Part of a small language model's weights.
Architecture: RMSNorm before each block, no biases in attention or MLP, untied embeddings, paired heads, value residuals, hashed n-gram embeddings, an embedding shortcut.
Training: 113M tokens, 13794 steps.
Each number is 128 + 32 x the weight over its row's rms, rounded and kept within 0 to 255. Layers, rows and columns count from 0. Numbers have three digits each. The size before them is the row's rms in percent of the matrix's.

# layer 5 attention query, 192x192, rms 0.0951, rows 0-56, columns 144-191
159:090122165059143183128140179083207144148127123141137145129090146114104169128124123186100176131090090107172106097120148116168164049093125135152078
068:061090164096112195155184149079191158123175138150125166196117125126145142111098127199142155116087088104155112105104115134138151094080079120115092
047:145124152129155086099096103172119134112161137143110093130119114116175096150166106154122160127141121098086133133118108138090087152161052151117177
171:175146104148098100092135079152081145094144129116097097152168111129169098151128128075140139114170153120089164154160113170098088182153191127099184
046:132136117199128069135138106177088142116147119145109124099133123151122109128111155057144125147183149109122158157159130147101121154093208168120126
315:079099163082156166167130165072177098150115125135161162116089149099087167111125120173107112146088094146164079117095141075154170096099086111168075
072:149163155104093074091129153152150132117151141102119105111115171136108197108103170110135146122157142161117203175131162200120106166132195114100107
066:164136075110160165131158088115115126146155167168162090096087119104136160147156105109098105087177150221118125062114153081111120145139108176163133
071:072172096069159169079138101115094185160155081181123108203113113121148112098118091138144139202102162162124128155110075131181126091113084184136144
074:104173083106114106115123145116192134120092131211127107179080130091116155157109143161112128139098155158102112203170071072116136139156157113130138
071:121131114140125155164151153111124082131086130081106116122135155167146127130169077179119179166096142158125117183121083162059100199147166068147114
069:101139094083114084122166110121142143126147090146081092090132169076145079125210106085098098095128152141131109140175139154092138133136198110080123
075:129074145174126115180145109180195130136136203139089169079109133128077170179147124174119066103132145126124186148189115109157140160099095141161121
070:128139147087120086093090070080142175148158123073088193161142096115083105118156163066169089142145107114167150177179095129145144123107122118154147
067:160125152134135133178112149185072120194108141208114181115130108139146076158125108142157137086154155126104195127102152113190076099146138133088117
062:083140128124187115103120163155121145183134089090068139157123138082166147091125099164135207134078104088144124125141146166102133178147120100108150
073:095170102148140096112089155130178116086131181118148160075142165056100160129151141147082063177169158169120117134156180122149151173130140087137107
071:157091153179123152197149172157092107170102109126109088133148079171161150202133125141134112101097108154111127072085122088103138134129096063130115
073:134118125154096145123148091111118125110067172134104170146167080158050087147173094120155120114133128138135164134184105161120173103122175112178112
065:137091167149087145119139091148098170168093186076090083035143156165087111156129110101122127096190153064081153140123140199091122163124115150127150
061:157179088118150137131142111149086153142083172111125139150173144123174043110151117127078142122101081149128150134112079054139158170177074169110135
070:134118060115110177123173135105144147143070157164103096116134028083171122156123139155124161100040135142124089169126106125092135067213141153119089
072:160146106173129172127142113140086089111106093136130170154121106163140155077121113079167092136175107160145094153034154159138181152100201106175132
068:129075146145124141159156108095167134133095125082138047113102127147163136149148103104071177129126135137176133074145146144182167168115092132145104
067:164141120177121093071131134157147131102088175094112135094112100166167110152073160101134144165142164102157169180115143090143126070124145139160155
081:091060136139128132085139125108222159117157145146125094109128105119100200181169176116162145155102093046189117157151154080123136116133063084103143
068:098156151131119093090151119120110113143125127138137176144129151081158165066133156108112134158158118104135186109154139065107123102110099138158139
070:123134120050154137171128129120187123119218103116137160172116069147113135078087083136158183108183087113121148094151146176153155119099141166094117
069:161132157119151122152124127168105066143159104144144165097121138150180099129137142080152155112116156155083151046082163108100140145052122140102135
074:136103167146123017090108141152123174114139108078158116099124117108098116162131098125187171168136140149118132128132110194092085146159139076085162
065:104160139134077071083097111106132145158130146157149137130119130126176109102178150090146098169174129096154152134138166112113191151128114053148137
066:185128145107151092147062184123131100094128121093120160073177094125139095180139178099105110124155117145140148149107153099136093102104145133082099
048:121135154136098175161175097111164153162193144163150096150139111179104129119086060115130203100155132095133138097084138112170139191080108170137166
040:120145122045155195096173075101180212126108104140121135185139147088126099154157173162193081086148108078094161174131099103139170089099117139138133
076:118143152109116157116148125183100175122145128156109133140156122180131092128102102110157183087154130155101175132122146165168097160124126170114184
191:134151114120087102087099062132092179111124120159105094150163152111128136160141144105162154127116156125116176119174117164079118144155211126090152
050:097133119150129074095129124127151154133098098081129137107098109090134087114160105126004150160142112081141118122197144135106151117115098161137123
292:090096148105186160167127176083169072160119120084182171078094161110106153088106118164072104148109095137134086135094154069156173123100082121162071
102:159080177129137141115173149156162154154182160093145147165113129167121160130090169129125137093158096146125144151086133134125078133128144127119155
093:110088125115158136139136066140069207132174171107133108086128148120139132086140058144141154086106156202094126113108161101130089186140131152161120
097:126141097205160162109131117145115175177115123097154135116107101101130108073089094139062153131125105159156099048067109142118147141125090135079105
095:079139122140153153121116090129145150081140155147090141178146145069150097161143180110000061116133127095069157154120127137098114165109139122144063
093:092146136115108089149104109083120139086110108120169155135180132098130117149140123122080106175138192086168150154166117130153176071082134108121106
101:163152079056124149114141045143116159114119099173114156178178137100105124135174155131141130143076114135157170097138134149090134117117135140197147
093:137145116137117074097072106119106101152103148170117109100145192111060140154147092165112131181116155194118161137163108112114157166110070132096128
097:183170091083100084154095104124119118147091114157060140153121104181120130151138085104229124132076066130138182127143131130176143137178082125119189
097:168130156127126184150150104188084184157079155147098104119079049154111157141077147148078113092143122138136191111074114165137127175143104087142172
098:107151180145114176162136124158163153203203152106166132201098127139153142129074141186127165124128123113129140102108146140100116132128122177139140
101:091131133117132176134085068120102141109215158143099109128140141097119160120160126106121015091144159129083182148096110111140093167136198110175096
092:090081092167102115107161199127187147115139123139093067118111117140153153165135116148170124127119127103085094190173175151159121125120099114139162
093:175107140092121099133100112100078104126117118165148098051104140119102088150146112142130174157138140118119124139238121117111170139109129156167119
084:142111126080142195146104124130093143163119092113130129117178121161096117113141094144116133091133129129097141191131131151089143111111163102148136
094:133108167086163097155144118151101139149144180147114109079116133119111164123058096136110088087160146159167132053055148095166101148131140159143145
096:135103132132174170089169109113142144065123167112119000098134113089154109160093101123083167083089144138080139122126186140162124184134121210106073
093:148189109131075163126070144132091122130115119157083147154063113136141121102141096123210115130122164143100144098129158144119160145136195123119177
104:099080105095081078124169106107135132085161169146137147107150156131152089138138098127128112158132152051139111150160168109153141055102086188133154
106:138110118214128125106172136145126136135082115157061123112182134133072100111104166099100117072140090136147105166087143120111095144142108142113147